From a checkpoint of a small transformer trained on Wikipedia: RMSNorm before each block.
Each number is 128 + 24 x the weight over the matrix's rms, rounded and kept within 0 to 255. Layers, rows and columns count from 0. Numbers have three digits each.

# up: layer 4 MLP up, 512x192, rms 0.0583, rows 272-357, columns 144-191
# down: layer 4 MLP down (transposed), 512x192, rms 0.0579, rows 272-357, columns 144-191
# gate: layer 4 MLP gate, 512x192, rms 0.0581, rows 273-357, columns 144-191
up272:149098168123100115171153074092103113118151116121099171072094127140085186171129136129146103170097068102127171074098123164105128142130147115110125
down272:099130137149131124094109118121135127162174104114095153115093121105106158120123150124131151149079130157135164148120103192089133093119114117134158
gate273:127138141155107140107144103109104113102107131144105110112139176126145067138139134133136122083136134117129116139138159154145132112111126102129168
up273:120160142145108094101147134162127115155135141135124136131154118124137121094152113098121103093150122075142113130127123128116124092117101154143132
down273:131143162103137127115139150135129158146124129134136149125140051141092161105122138128128118135128131119134140123109103084104113109122107142120093
gate274:168158110126095129141141146113149172140126135156150119075103086127103114131131150141095088131119136162112122132132127148151131094115110097114105
up274:095112143097107187108094140136160104135099116108123116105150121128096151118146144141122085139107098108135104116085160103121128125143172133124148
down274:107110141116144137120142119149102103138139119133068126185150129132112159164128109133137142097132123096133102120141158073099126141161168148096132
gate275:100122105152072118166077070124093116113160092100204204174104100136160129113106156131141152121163111157176126148158121152129144149123138102142141
up275:103133080112167138171142162088144136080154143148141148125147132112162139124113102095161149110080138108157102138128108141126127110169138130145133
down275:131111192129139122106136152113119134147121137158094088131189115154070133158212103144112103121075152105065137107112124081125111123135149147115136
gate276:118137110112113129154160125134085122134107160127101128146107106134153157182076116116074147078148143133159104113175140148121108132088154092092128
up276:120118124142160102126129131115110138151146108137124169113146134104118161087158147100113135175089118150105130172109156133159108153139158158148137
down276:094145202112109104157168107120099120149085114087178108139168141142105132137129113143139117141123130130156161137134125199194140178166116128105093
gate277:123103174116090105145132147100134144127132110141151116181115122113127101121155142101144106141100168150134176122124104103156177136164121121114116
up277:111109135129170167134126152126165131133125135150098141122139085126143121123108163115164147174103138119150138130147111139146111137150119109133159
down277:107157089129139126137147092113133109143123134127141127084147131144103144114094117161139103091123098096147117104146133123114116090097113128161114
gate278:104144164147079157153103132138101093144122119126154091129107152110167081126132142105128126129122147120111080123123102083116131149145130170114119
up278:147159162117100116153134112097119118122130109133109109128116111105110163167124127118120162134168155131171132109066158118145127141144149147113137
down278:138090115097152141143167121106146161120139126138113169135121113115120149152127130141128108142142128159152166125099147182151126119116148107140120
gate279:094160120127136145150098153114170133101093104172151141084139148132146155163148154126115125142130144130127103144130126083135121133138136132095131
up279:078140108156142162173137134111156101153122092112136128116087152169133161143097098112127146092125129117138072144134117140096144150124090179110168
down279:123145165156127097101156115178085098152093108118091146144169090096085074121147127108176157146124133067123158134152149099152151139142145131118116
gate280:123109120103110130147130095138135156141149110145108099154092134109093116130152086212147135121155141166089115119119074089124141090121123134123115
up280:132141157119091150156103083151052127129081110120106111129138114148156115129130105102106138148131138174074149153171088143116123147142147122126109
down280:111104121116139091138144123154156121114125131117128119091104122109114163133137150119163122107123104111161132147094142090140135083104096129162079
gate281:137130143154074101124159101083141104130099094143163102157120140129102161172110175151157121089127118123139146104168095103131126157122158136156096
up281:142128150152144086158133109103128158152151119102165131148137094106189109128141137135116145123093164113114120156084179128149099078128096156081098
down281:145139130144103146140129095108165121104101120181119116160130134158118178122099125148157109150116096145132134100175072136130175159150168117159132
gate282:154103084152117125145182137127141166131128147125127155147129149136139148130113111154108123108127140149158145159128066136184175090130098114137126
up282:106105100156116094110183117138131108119168139145148122134126135110124112158131122155113071152165125110168159105143108149149185126150104113159140
down282:096163132092119148125081125105118097162100133123095116115172105137132094110130149090135139169104109146107123102135171115111092127116157160111130
gate283:110095106088129088090159161109121147061096124121151125148117122085111122145088113130136101136138149132095106111114145104124122138148147077137102
up283:077152117142123139116151134126140144088117111134111127154087118132137122117132132134120156119159139117144113135123101129110106140139147142131138
down283:156128135161117155158104109150104102169185140122124139077127143203160122111142140109113148115128098107143123124128085141127111108115112157098150
gate284:114118122136112140164122099113113163113108126102100136128146100135123120155142114132121169130103129160099101129149119130152118139092150141108155
up284:103115141114163093079143119133153123083177137122144112133140118131117120104103200141084136100140099110130138167110139112130130145144111123114148
down284:102097145123150115105130092153124158080108152099134113091144127131132129084127165132080160106120115132112077164127141112138103123139136143127129
gate285:102154130117123106103093078099139161144139108104154082110149140130107136120132153117159160153149120112156129146133128127098149154133160136104144
up285:104120157158112154180125112125091106165121115154138116135111099095129091161124117152113093156098084126134121135118120138125126150150106158112098
down285:144151142147147133151137095110108107143093127121153076091162117105149118141123164152147121202093117116175092158122122138105108116148117156132109
gate286:107146091117105135089114102122120135153114134119134109152110109120165163154086082129090169145142109135123171132159164151142154111120152103135141
up286:135102126110126172124099108108163120136121109119141147159106107128113126122076079119094147134147129155110158160150145132124121082080115148132126
down286:117139129148164149148152167114109136156140137134112166115146150135128084120146130156171109093144142140118124117119128099128111187113141139115135
gate287:093137136105150125161110129136114105103140155181116110107179122163088158115111097129111147103122150180167127110104134075141139128089149113068115
up287:118110094134128110136162114121119115143139086115129090171061127069156078145133155121158091163156170157115099123111125133131121083160114142138113
down287:090120117101149135147142108117128130123181112153156115170116159086114141134118130113133082128188142172138091096111121069150096102127130110090052
gate288:157126123142142099150111127122097183099130073151140068107171111132119115155103145153126129125125126174119136083145131134133134149091138088140088
up288:143136151160103112123130116113104117133161112058157119171151114135133113115154144148138094162192117145087191077157149114125133127161130136092130
down288:155138141128122137099126090106088163129041167174098145115157136136132112171142161132112128145130128135152129151150129115139143144151101117076122
gate289:125134102114093116125114091137133072175148097096119140147120129107169116187148152140142103134134110115130129123088132140098148138130067141113111
up289:142154133112128132144148115129110099115109095109135151142109157120157098126092156133176132119133129111152099077086136170085135099144125137118115
down289:134106155130158152117137145102130168121107163137138135129150102155096152096118130131097147123140112135115137135139114126116089117114176106129136
gate290:115129135119125101158149076156155115141156147151134137130149113127107133130135107084110146123114143115144123120101123144102168141116116098153127
up290:128157147122074132116132128119106091130108123158152139125123134123132120151108112108109151120092158111114147157101128145124152141151124132130112
down290:118152129138071128079136158114138088126092107160126123118117135097129098124091133157123134144094129121083134166113114129126148162148133133135105
gate291:114151121141137121162108092204130152130106125110158189186089134087100110154104133157098128141091123151104073089116120125103133153145111120150118
up291:129137167131159112092127109130145110146147147139118152157129123153099146143121125165113128151139145099136120121085096123161152150123119134126143
down291:118119116124146126089174145106123136124168119130109074111141128152148166093148158093165100116168151091156158134152148136138131149127102098114162
gate292:087131095071102133076092152087115153139137140116169119145164123118150094132123131160096119131115147140208131156099145121184098102121128132142125
up292:091131148126130154125123082072108132094117107131134114140131124141210148113097147091124104106137123162095150123116164123146147139114145120129196
down292:099141118057118130108122144069135143096126156131128126160143141096175151110102151150101119108115112163168129159118164117157080133134161093148161
gate293:148134147127134124114129195134167092149130112123115152118123169141128097126109114100128130068140115131113154069113131143109153131163116091124123
up293:124129142134151107155144066107110149149181123097119162140113118133144143136149129109155125155119143159106087144107134091149109127126135123119088
down293:098103142133111162146171174150134115126150132098108120117131122123113111126097110116143098107138124120119124092125104141103151123157105129121128
gate294:125112152118105099120165106063114101120083104108133121105119137091103131111157117167078136126109103145132120080133126095096152155099167157087116
up294:120112178100126118149149095085135140133095173118109131106097109132139111108159150136120141110111125143114110107145131096105115121185145125065138
down294:112139107101126104126102127139103140125118128148141139148115160172123166158122134123185088145129142091164113148132137126138127137149143129143143
gate295:136151092083135144122151149074098108136125114107109125175157128093164118087106129157168106151149128115123123113099090122141175122128153127168126
up295:119138123081120139133137162100129165098136152089128158140177135078155124109099136150141121155147130124137155083107095121108134121119137080115119
down295:132112128178128135150143087121116082138144165173150134075169090157136126110098142103111142160147132101117108104146134107133127135106118155134126
gate296:135136080131131181154132120148161098136143118154130095178091145107097070105129130094145150123138086126127151121091099129153139117124093113122148
up296:105126150132085126106139117105106149143076140129089172128142121128124160206091091213104171114124109167129091114108158081140153119098184168136116
down296:125112131084130152151140134131145115120142109139139106134101163110130092139160158084142097096140089118136112149095104145118102124129119089119153
gate297:131163106128135121117120117133129122145086071121157126127119074152146109158134158152140173132117106071151158128169104145116131097147112123130077
up297:120123124113171093103131092080119162128135120154131180106102209126091109155144137130119081118126089104116133175104135087178119168125097101153167
down297:147165120108109148158129151171118122135118116108136134124193117144119143132133158127128162126104135158149106120152138169122141094137162158078125
gate298:114110113163123116145171097119117180115132114132120109131127125140127127160142138152136146122098133137132100142105133113140120160132156103117123
up298:108105136036134113102118132109071144132127130118137132132084111093129123123137151113157130100107085094127126121125105154128099124146109119140143
down298:129116152071103093116122138103074131139107101131161126143113092086119140165133135117140150091109127140150108101095099177121112128111139160117140
gate299:121148151117112122075141150124122092142113155107081107100117116121112111149137116130103172050140143111150086179167124109098116116088129105136103
up299:133117130140154153139085088176109143131122111110136083144099159165141149135120130129187108106125148126113110115131114148133155179125184137105123
down299:092122169116115135096139115119111107160126126094093146102141125139113105149136114111093152081145130108124105137168132126111136097095155121139119
gate300:139141105169154165102108120115106162167136145084144140123172119132116078115120103103141151129123094135144118112113139119133124155115103150107127
up300:106141116149127118121142148105070134136124148141131143123146107127128084146136168119152139141124152099113105111167110100113133117111100122105114
down300:111141140120180099146125133108098138169130192122102152144130119130151123109124135114114136123113147072119140109143155075103126096120163161132162
gate301:109153115131164098156116192149096156109117081130115179126146123121125124128140131113116147140141137168102088085204167098137134106211090117145171
up301:129122161168104127089137103077072106149107141164170158115138120135100110109108130106106140113145164157118093113126150166170122168104133136108168
down301:109097101134158099142097160148133122157116117134072114105119163116132143133134154112076115181166143182089099105152131120144114137106120153060156
gate302:080171133155151147135135139159128099140162151138148093152114169099148154092071102163128118138084189131172142115145142115152104155111113127155115
up302:052107177149084139142179140118113103094068106124099150125110095090134106122109137154154099150168115068157152185113159115131166095114154094134129
down302:153108062119179086111086123144158188142142171144149099097144145089120150116143082128077172156120121162127111119117122150162125123144129144135156
gate303:123143099120139137098141181111145088132113161114165118118115115103110140164167116116108160138111133084096127143099135150130110165148148160116116
up303:149147116135111137118111149151100107128099149112115121112172088088106117095157142148128175150128152103135087160116146175119112166133123150111144
down303:145162165120152096170104173101127146107133100119133105111109120142147143092113121136155091078151125122174116111140097105118128101134107097107127
gate304:114125148136095135113132111141147086162112146099157128141138140129059147102173120086123146102095122094160112126175139127133135140097105135187067
up304:126139140147093115105141055089099179133146139162172159187123074099133159165096129112081143162140075122158101117141101139134114089123140182113143
down304:110109096094152131143157177140172126082123145107072110115146161156143103105140143134121138117132167152108128154109127169109157182121104113164137
gate305:130125146147119115153115074121118095130162098132062134145140152117160126126137117161177124167139132102172124179123110124131155163130110154155135
up305:135134161118115101100149144142178104131118082141060151142087146114173129119108119117146085165132125116158104118113140127127112137137108158132082
down305:146132092112147142122135156120144173140109132109167137120134118122094145136111135102126115099114095125100141119124107120113139075141138111111161
gate306:168081152115151166113118107094128125151103159131141128137182125132141149113150122127117170094143134121098136158145132138075116103118090125147165
up306:108141144149130074126113130162124131172123149169140122150127142091136130106142145174051124103109135115127183146118126173095113154163129118111155
down306:107150124163099081134134151171092147121128137153159114125078136078102119147113136143061127102110135118135176123074129174121124176172140111124149
gate307:092133097118126089128179120143123114079150117145071140117131130130136127158141118117136096142154149123137098052121149093085105168095116084108136
up307:110124152102159144132135118148115111147146154129133094142138110126144127139155198157154104112132095122148142142121169142105077156184165110080134
down307:148135114159127119147151147094124099095142117137083172138139128144147137131122066130111111160120145112127085097123100118117116139122069130170129
gate308:105131106141129144095101163112108112106142138129098120124098141189086124133097150091126183121090133123128138154121151107125128111130122136127187
up308:118131193134109152104114165120180115150078149118122131088141161168083148120154080128110131127120138128135167155137132111134132175114092153121154
down308:134114108116113090163141112136125132118109118138140157149136099112174108131129125131151124147153106133106094087119126127119076091147162124137050
gate309:121130107157125149120117150152144146109111168111158095139108146071174133134156143117123137097102095127126137139108134138169158093091115129105146
up309:130121141088122098124170128077108114136160113117166147134138137152129115131148099166125126114137140140129092144152148142131097120157132138143124
down309:149161112133134130111158135117137119102151161119162096148118139111142152116181113144114127099115091134124105135103137145131137082115138124124105
gate310:112141102141098129162159086142100155115136197147137129150133150112136100149130151133125149128131115104111157130145109110125131119121117110110119
up310:107154150129187128127090143141123089149100128102132111146145145113113138117179104190135088128108124100120152104098129095114124100130145156128136
down310:132123112103158127123115136157163117167086092127137145143166135163106128131149121119073137118130140156163104170113122155091108127142167097149129
gate311:147131130111137104130102124138186163183145123115095107097090125150124112136124123127121146088129159154155091157117086132185129162133109155122129
up311:127138117152153171127124135142139124120138168142102147081116122210146102116140114110093136178115144125064129195146093089081139149117094106107158
down311:129127159114143132135165125136080089097125096136167172124167143122108133123128157135157086121117110145089149028151125174115108099117154076139117
gate312:147133091092126111133159098136121154147170128098104114141111099120137182154108195117122092106179093145155162115139132107141123131078130136141124
up312:117123156132147144136144120159130138114136151127091153141092149117097084105083095127132146111109167153142083156106122120163142127135150110135153
down312:137126101090100113114136090087121099152160140127168155159156111134109152153148143149108086125148115090139152103185161155102153135129129137130101
gate313:165114131131132107158147131127121104115121096122157150106118195142168147131120140142140116167138119138114082127115125081178079130132092150136127
up313:097097170143168130162127104172069169115089159136102114114139102112112153135097158109130124182112163169173077129083125142107156088081086159141149
down313:127135091115118160144088128104100130141151115126134110116157125180159134103153145143080111154152156144119178132149126097125148152085140096113083
gate314:099105099193114111074107128143096113134110098109121163094169113107133159096125137143088163120127096140106147156156102143133144116110147139157071
up314:065098149128130133131108120166157156119112109115107153129133098102119177116130145095114116121171140092080145117161085146134098111152122097109137
down314:121162156106121166166126161151116157157126149122141106130129125159126117129134104137166114108110172167155069116117186134150130125143129133104149
gate315:151167118155103145129134098129130122146125123170199085142149141142136122120115093114131128092093115145135099110167120153136116095133117138149127
up315:141083098183110108120096114149116170141124160180139121157128124156108098137097083140103126090118130124105141141164155159174134114142124170066147
down315:128146105100134109162116133121156120103139121135102120117113117165126104125116158061118140097109126105150123125083142137136121117101128128095109
gate316:135102139117096135116131121127135135122083135112091128097117138134125117108108118122142099145151156176141118157104110110145143163172132146105127
up316:134157106153126144108105145127109119142122134146168150183157105103137079110103116142119173145077120105116151138178127112127107132141121130144141
down316:131160176118130163102106125133142150142095104155100147144152082104192088098114086116139150124103122169158138154147169103143135165149120179102125
gate317:116182089153119065106140098103104118144134110126116097126122100145148149146181102130112141162121131161145115123103125127140135149119103129135144
up317:108147132104082126122112176116140064100185120150123123121122116123157102137152119130141126135139098096156128123124123117141158128165118134092149
down317:134137143099081172143106183145141105096152151156153135125107146108122100131133152129120126105128122091138098133136132127152148127180159145111137
gate318:125109146109099116070118133125122105155146165145085145126123125089135122072136203165122135162136076136154181128095179135149145158157176165169154
up318:121117115129146124107107110103106136102129091136150155122183123126115148138079080081123144154110137144078146134131162131118097133113142113117121
down318:099106171081107118097115126138114129135117158139119154124128128097095139097124165134128114151123088136144173116109160138141115119124142152159151
gate319:144168115148128085089145139157106153142154145065124126107141118141170119110170151112138123103189123100162134100093158129179117188122110097105142
up319:114117117101125141112109116140130064144111129111125171164148124117120135125135121127139145117142111147086145138168164160122137139139135129105161
down319:147173128132169087104122132130111154116119163081183114087161153148164139142152117099149094086099179114149133127118148128139059146099133101124128
gate320:108133073088140087151127104114156134128149154144145126165164178140145105151184106158057183120140096138152115113118122163129137107164136146081107
up320:159159159135152112135119159094138153102128115173108143134129085187107190139144119115194128129127158128171164092107147116120105094107090138100121
down320:124171107098162104116133118134106123091115147151083160114102122141140136134135102141143165113135133190141173140167096145105129162170123147119148
gate321:150140101158146125120133132135094134136118109127116115110152111176110087140089096141101158124128153133139149139153134141150135147166181175163109
up321:140143154135100091112112170147099103103138146102085134119101113129165138093088141122130120102146074127126132117150114147117083142088132121141106
down321:106124121144150118117124135142132208127122081152123147114162129163111111146105135156122120150115180105127103135107123115139109118141155122119172
gate322:119126109113149113119087142174165163116104159153148108158133143148146097172098098100162144121100170152136102105123109103175136116115091108114105
up322:161140166094132164147137136139127119127156108178091162129149117137100093106131095157097148098058148120139158103097147086152162151148129183143152
down322:143136129135157113158120103111123151134149138192143144089132137086128145128140097162092141121062174088135193116100110128145093150089107149145129
gate323:125133119120115119119135093096155129101100149119118128116160132116127117153154140129121146114090082124119127119104089115115173081086119116122159
up323:127127131151194148154130151114127129146159125141142102179162112136161130115091122116155121130155163133148093142147101135135136154139125153161144
down323:137106109146151131103158149143134103104141114163119144122135149106163135142144150112158127174069105120114082117118079087119176106118129104120090
gate324:141108118111126143126096101157093149132136136112133077125142129143114077119144122122086132170067133076120112124137103134139139150100116146117132
up324:143103094119116142134153145098164175133129136146117117110142114115086155157120129138141150092169112127158142134126144107134133162138133138116088
down324:146151137094129112113135099136113125120115124139097134143156122139156125108143140135081139154107155102111090137138124132135147094108127098088140
gate325:154138150096115134105086142162102142122102137128119125106091128129185098142142133129113145111111135146124089158175146139111114128114158119080126
up325:138153127149132121153127102116116115170134098108154103124112155115151105140116094121144169113087169133115119143113141157080111191119102113140131
down325:134095132139120108139125181134112127129115147163101133168145124150132087120121110169124152169138087111135138143136130115116139165132109126133147
gate326:117097114087159162096150172129068112074064165143130134149167130151128101124127095111132142101135142071146172145142156144156142083153150057105159
up326:104150171129111134158139136160152100182136124118100106092121113109140102167158144089140138149154108167124111107178101103121110167159125138159104
down326:088081135135140118117127129088104157078106180105127166144131151164134128164120128113133143114142155088128155172124108149173121096141135057111151
gate327:149123119127141130103133111136117125181141137133092160121122125123151122135159142127073103125147158131143105104115109090161111152098123127141106
up327:155193135167147088163093122121140107109102117124138142130152069149118141122089152129133118107155103125087171149113160131111105157120167147124126
down327:118170134157108112153125182142122111105099089123200104104112101105098125111116126154158163133152113122112169118110163176122152141153146140132180
gate328:109129111133135151119156173138127086163139148151155163104174125099147155103168161116135182132154134115136143147127157151159139119173144095148162
up328:114076121113057160155120152167122123175134166128134100114144136120151120194134135145178116103147092149117132106146167096146134100172154101142121
down328:099171145137143152117130124145116148120108163119108116091102145159115108150180114152159068149169128111142167140076144136143142190122118157133122
gate329:131115184136159138118111127190053168157120176079148119103162133120103085156120116102123099170114165167150127080082168109111083128130130124123095
up329:109127130118156122134132107145110108157138117161108138189144125113117088111166167148147140114158114112140112127166120118129142151100103171118155
down329:173140129162146131158114129125187158093084145093143126108121134121125108081134137112130124143138132131111121126135117122160126113109108131105126
gate330:135140136119139107103148112125079083134150099084123161140147177106101124134159102129148102167171085116141124121105146095168120192073171171148097
up330:153125122134157150103148116132125113115088170092096143079183171161134145110080102125098150121125097130108142150122145137166113105104095124148104
down330:135138124098118113130137152139175109084140168131102155063091119155118132114129131134160137099121118076121156110128109112133132099169111146161122
gate331:095111159124153116142174125123148164159132115164151088135115075137147112128072130115141139091145182159146142149157134124158155078140132104065123
up331:107108153119133137139204112150143147128126138159139067131145102118148100088115085129113140126185143100123137095145133140168124154140143137118140
down331:147140131110093158105108116134135095116107140122133144098131133141115077172158134110149127151133121127110152104138127145120144169140128170153115
gate332:146162116133110155117135174121132102126143116148173138104122142116153099128135153104138099119152099141131160083068091134192176144133151161110089
up332:120128127090135111120111129146128106134152129096114149152111131116141170110183105142123127151101148102091105089143143104055113164135140142141119
down332:164149127156119147091136150124122106144160106140149091117140133117158078138105149110111119135132098143152136145089106136182159095138127174146112
gate333:092122156109141123155106111115113135143138089131150101106136133090124109144146116116149152132145128117168094106126117095083138131125134184145134
up333:137106153143135147121091139123141145095125154102102119127137113153152151117106174126111157149154173097071136138127093111144144162100158154152112
down333:117126142113146096148133102138124113165137137157169144123148136121151115139173116145174159113121116113168112126129128135100153120104128151123146
gate334:144133141169099155099121156120145136120082102127119130125162126114103075087101124157101134125097131140118120127132160157106114103091112101155130
up334:107142137099140140140131164138133187131091094086136154155084124131153097148085126096148104099102085139131127142147194148092127132112097097096100
down334:177159139161080116094116104130130102106146101167133162120149108127115121106104136147128096130141098145086125144128159149141130143143129139162144
gate335:136155133162126148122115092124132136117171091154122122126102116176127107124159147146163133140170123121175142133107072112141163150148149123124160
up335:148102090087140135076139074103084140116139129115145155126143115101118116113088112110112122131163175108142096170150084089132106160119140149127095
down335:138158108141158131081113178150164105149179094133122148138143167154138106123148110140161164165138073147134100131123103153131190136126103122125131
gate336:119123106124089131160097130141118113141084170135119122164116102112144128126138098098147109142111129078129108147100083123148084122129177108145145
up336:095142114127142119125128131129113169148105142135160096136129118129113189116097163098140105110120122127113125163151162130102055117134124106128131
down336:132163164112173116117131122173088153100127122100125133123128187155124158126117125153121142129114144182116109125148149133119151154138137121106118
gate337:109159107130126155112125084123096144100142116105131161141120123162142157162137055116127100130112131108101146130125144114113135107140134107103142
up337:123107098111105086180126146154109144138123103123139113108180170087105102141146137111152118107150102162138112064124124138133130126161163108118117
down337:124101132137100138129101094150120129141164074129147106137187151144153135148144135123110146132141125113101154127070145141095116108133153122112124
gate338:140160120121125135142105152126139144187148137141168140120171173098089155110141094119149132122146114172107137127137144088113124156143116132137158
up338:123150080125130135139144147101098158175119140145141166110152145134143130119121138113149174134130079101149106161155138129134144099136118109144170
down338:126127148123137112117136084138138065090128150117137117160119116126106110152125136138127133106095173135145120092100148141135089134119140140154095
gate339:135140138119160095095100105109135115100130136106113109103148141134141133156117132147189145077180098162123138152124104090112127131119117160140145
up339:194134115164118171146137167154083117096153121130107169204096140140098108090107141125127151107151142101130149112119129115150150143125136103123138
down339:165142153128160121183143118116138120136168131158147156152115140118120113120130113136137135140123122114133116079146099128139095104082104112137115
gate340:134113161091136140127142145150090127103146102137154123101131191177172115116091135093135133157137157155084119127149091115123157101135122118142159
up340:115182124114120118117131119110129138138110121151126137125148149136121100089145160111107145144123121116088169130168147116129123104129125098133099
down340:128128089163108086112061128112151116172114168151158143161118060129113151141155084182139127124133102136163105134099166124125135151163137096109132
gate341:100083143108095150106096119098161081155109165120107117099165123154134116133113104158131117154086114072140146073092171117170130146128107127110112
up341:151111133114135141112108128112099141141119098164149140134120100148156105085110076138137137157150112165060116154119133136100151097079119117117125
down341:114138138079162165115150174153127145136147118133077130149126144155103135112124132133152152180143152090141162112103167137156123129146057125098143
gate342:112140133139157147111129116101125135166160099139109138110137134137171128145147110137142146114114109101058141123091141115128147173095115123172157
up342:131096086121132149102108134135155141096141156127132139167111158086102140132081187097126132142141136131177111158133103107131160127132115196101124
down342:131117100143159174120100154113126167141139125161082133138113146139127102128072168103128179114126089130109111135083127100123153141117092155128113
gate343:147130154118125147159093122094121188106123135133181170129177134140103141110161151127074142110151104127117144129140085162107100138103134121109113
up343:162104123093156108110127147088191168135108116101149169113126098108120135151140154139157133124104137141121091129153125128162131155154116180120116
down343:115138097152104115091127125162101119129108122166125102148091152105139091131152134139103130146143133155154173120078110141128180101131104075118150
gate344:149094153152154145113182133150134136164121113104126149176178107074101143119132102150121167150143140146139135115136112116140107066102127131131129
up344:122096090146114144084117111085141110131144153112121132129129155106119155118133152125174104165133105127104150137101103097131100152133136122144111
down344:130108150134162155138162126148146139116105078102119149171180101116122127110129087129112136098126119125129097119148135131144098127115147106122091
gate345:118153137108146113137104104162156130134188131113156165132144157115110150115109115143118146096140149124160183109091170130132111150101140084152113
up345:148100142111125104126145102116090126131112139134110116110142152137154145152179135098154137116136102105157093112154173128126123146135090135125102
down345:099117107119143105082107112156142142140149120131144151134136146115137119123110120121070111109135162151147180110089163142139122168109174124144099
gate346:111169116100130114143131079089143086114117159156143099123103134095121162151160109136165142167124127116154117140129136153174144146130103150106159
up346:110089114121118110147152149133143139150114172123118127043107103102183120169133106075091087092116151127080119098138160124155137132153155162090153
down346:141163116132122144123145111102134076124094094103111163146158128137103169153139139102209144159150104152174105136137124134120064117122083134101093
gate347:144117121131117135126129139104111110141119117133130107140149108153144122112145140129142165115130080125138107173140117134145154154103126155104122
up347:083145117115108134130136092118088113119088110155146135110138115121141099126121106105110114131144169114105133090096153122145160104123123109130151
down347:114143120113104128099118110101119109136099101152118139113153134107118114160110073109131137118128160131089114146119139125166185129118134130123151
gate348:141168134124145128126118132133134148175088118149147136182113147117112150113127110111087110071164105159170144123119152115118083087109121109152092
up348:158112105155139166101130147142101108074129084160160123141112118171098075123092151120134144142083121109132120140142102124157120153134135150088124
down348:135112150141153116092140130151090113152137136159096097096132169100157107102116110084081127109122094145161097134113116146097126129132104103105119
gate349:115160119137149090056156141086130113143171118125127133102119074117138138135142092124151114146122122144143105142122155084115174136097100130112077
up349:128091104141122119175121159149065148142122105152122151178173115148153149115083109129139082119139100128167137106137070132212121151131163149140072
down349:145129116151155116137144129076141110166129156127129125080133102129094121128121103100063110145145099146152111133105150102053087141112125130135144
gate350:129202125157102102155129105138099131147127124137103115126157131142118142136140104154086107105114150147079126153138203187126101154124103104181109
up350:096142114135120129139102124136147176167144101126160158144099113125138100124150090123139130110105123137139091115109114102171186161102136097114097
down350:116185096121115144130127110097099164100173125154138140173120144126138092118152106137100123108074141150103107152131170157113158146124118127150093
gate351:135161147132144140150091105159119130144155133136122096132106144150125151119128175141147147106116131120139167105108155125126109126099130173133151
up351:116078139104173126114128107115158129115142140073124158114108089132138143111141133110145082132198154142123152131178143117115105136072148122123130
down351:152166125132095107150122138149102121116112142160118070133121152126123120128128134141146156144081116136140160112088091151133130131144110131144128
gate352:156156150132143055089145144160082088144119153090121136142110116139117110110149169137137083158090144138101130150160114156153173164100144146134117
up352:157123127134116076093190119116094163156138140150159172134112104165145133111099147172106147111134186136154133112141112114110136081110156090131098
down352:119149171122146105092133152129111193179162136103125113123096141070120117138131155120098151114126135147154090151132106126111151187131131119151107
gate353:114166137119122126102134138153088122182156104126101101126125120108147129094114100159131129153104115126118134108130068121108113134139160135104115
up353:181121140080120165114093131140110126127137150087136155077115130118118116109140104157160171134164150148144098090075101143151124186134159096136154
down353:121128121170160116156145121103141150128130139145100116134160107158134115112145148103093107126117094107118168158119149082105139121103092121133119
gate354:093055120096133121143109091157114118084160096111138115125107120132147089161106172148138099138116122135131107097155099100090122111122106151103147
up354:183133124146145121130129103130105155141093129131143070094124149159123142133111126159149145094100104131113134141107146126158129127151128116083095
down354:102157090112179147113110124125132155103120084110082103140103120137084130119143135166123148132121106109131154166128111151100125105102108116093135
gate355:141147124162032123109087153117089129166113143124164151138160091098122131150146123143096114175116116137168140096178097126094127114192191134145108
up355:113166093139116123107087156113140113161126115103163065133114117155123127095144121160154127144118114119181088136161097115101082169122143152115160
down355:146123141132153146144112120125135139056125117125120134155072119145124166135113099101117088111120128125051140114100118111178135076086097117127152
gate356:165126137126116130095089060167109163081123122158087145108157119100135120133087136109159120142143094130123146130110179125132131112102158105152144
up356:117133181110153136103130151162136149079094151162116148111135135184108171143124123083130147134120093094148172118126168119131123139147142089115137
down356:105126151106137124140143181117141108147142155129136138118080135134147101127143125104120145118121141125164114143137111122112123148132124121090123
gate357:126135180138122141146124137145081122108132095111130132143110151185145100144152136138097150134138123134148143121135166117130093152137148092158157
up357:140152133118109145125111113137131136102111121123088115150098093133097127118130147138132108112087144118133117151176111076149128125120148158133097
down357:110153125106128100128117122122180124144142139153143127132155117086122167116112120143160144105147124128105137158117121121146142110086127150106108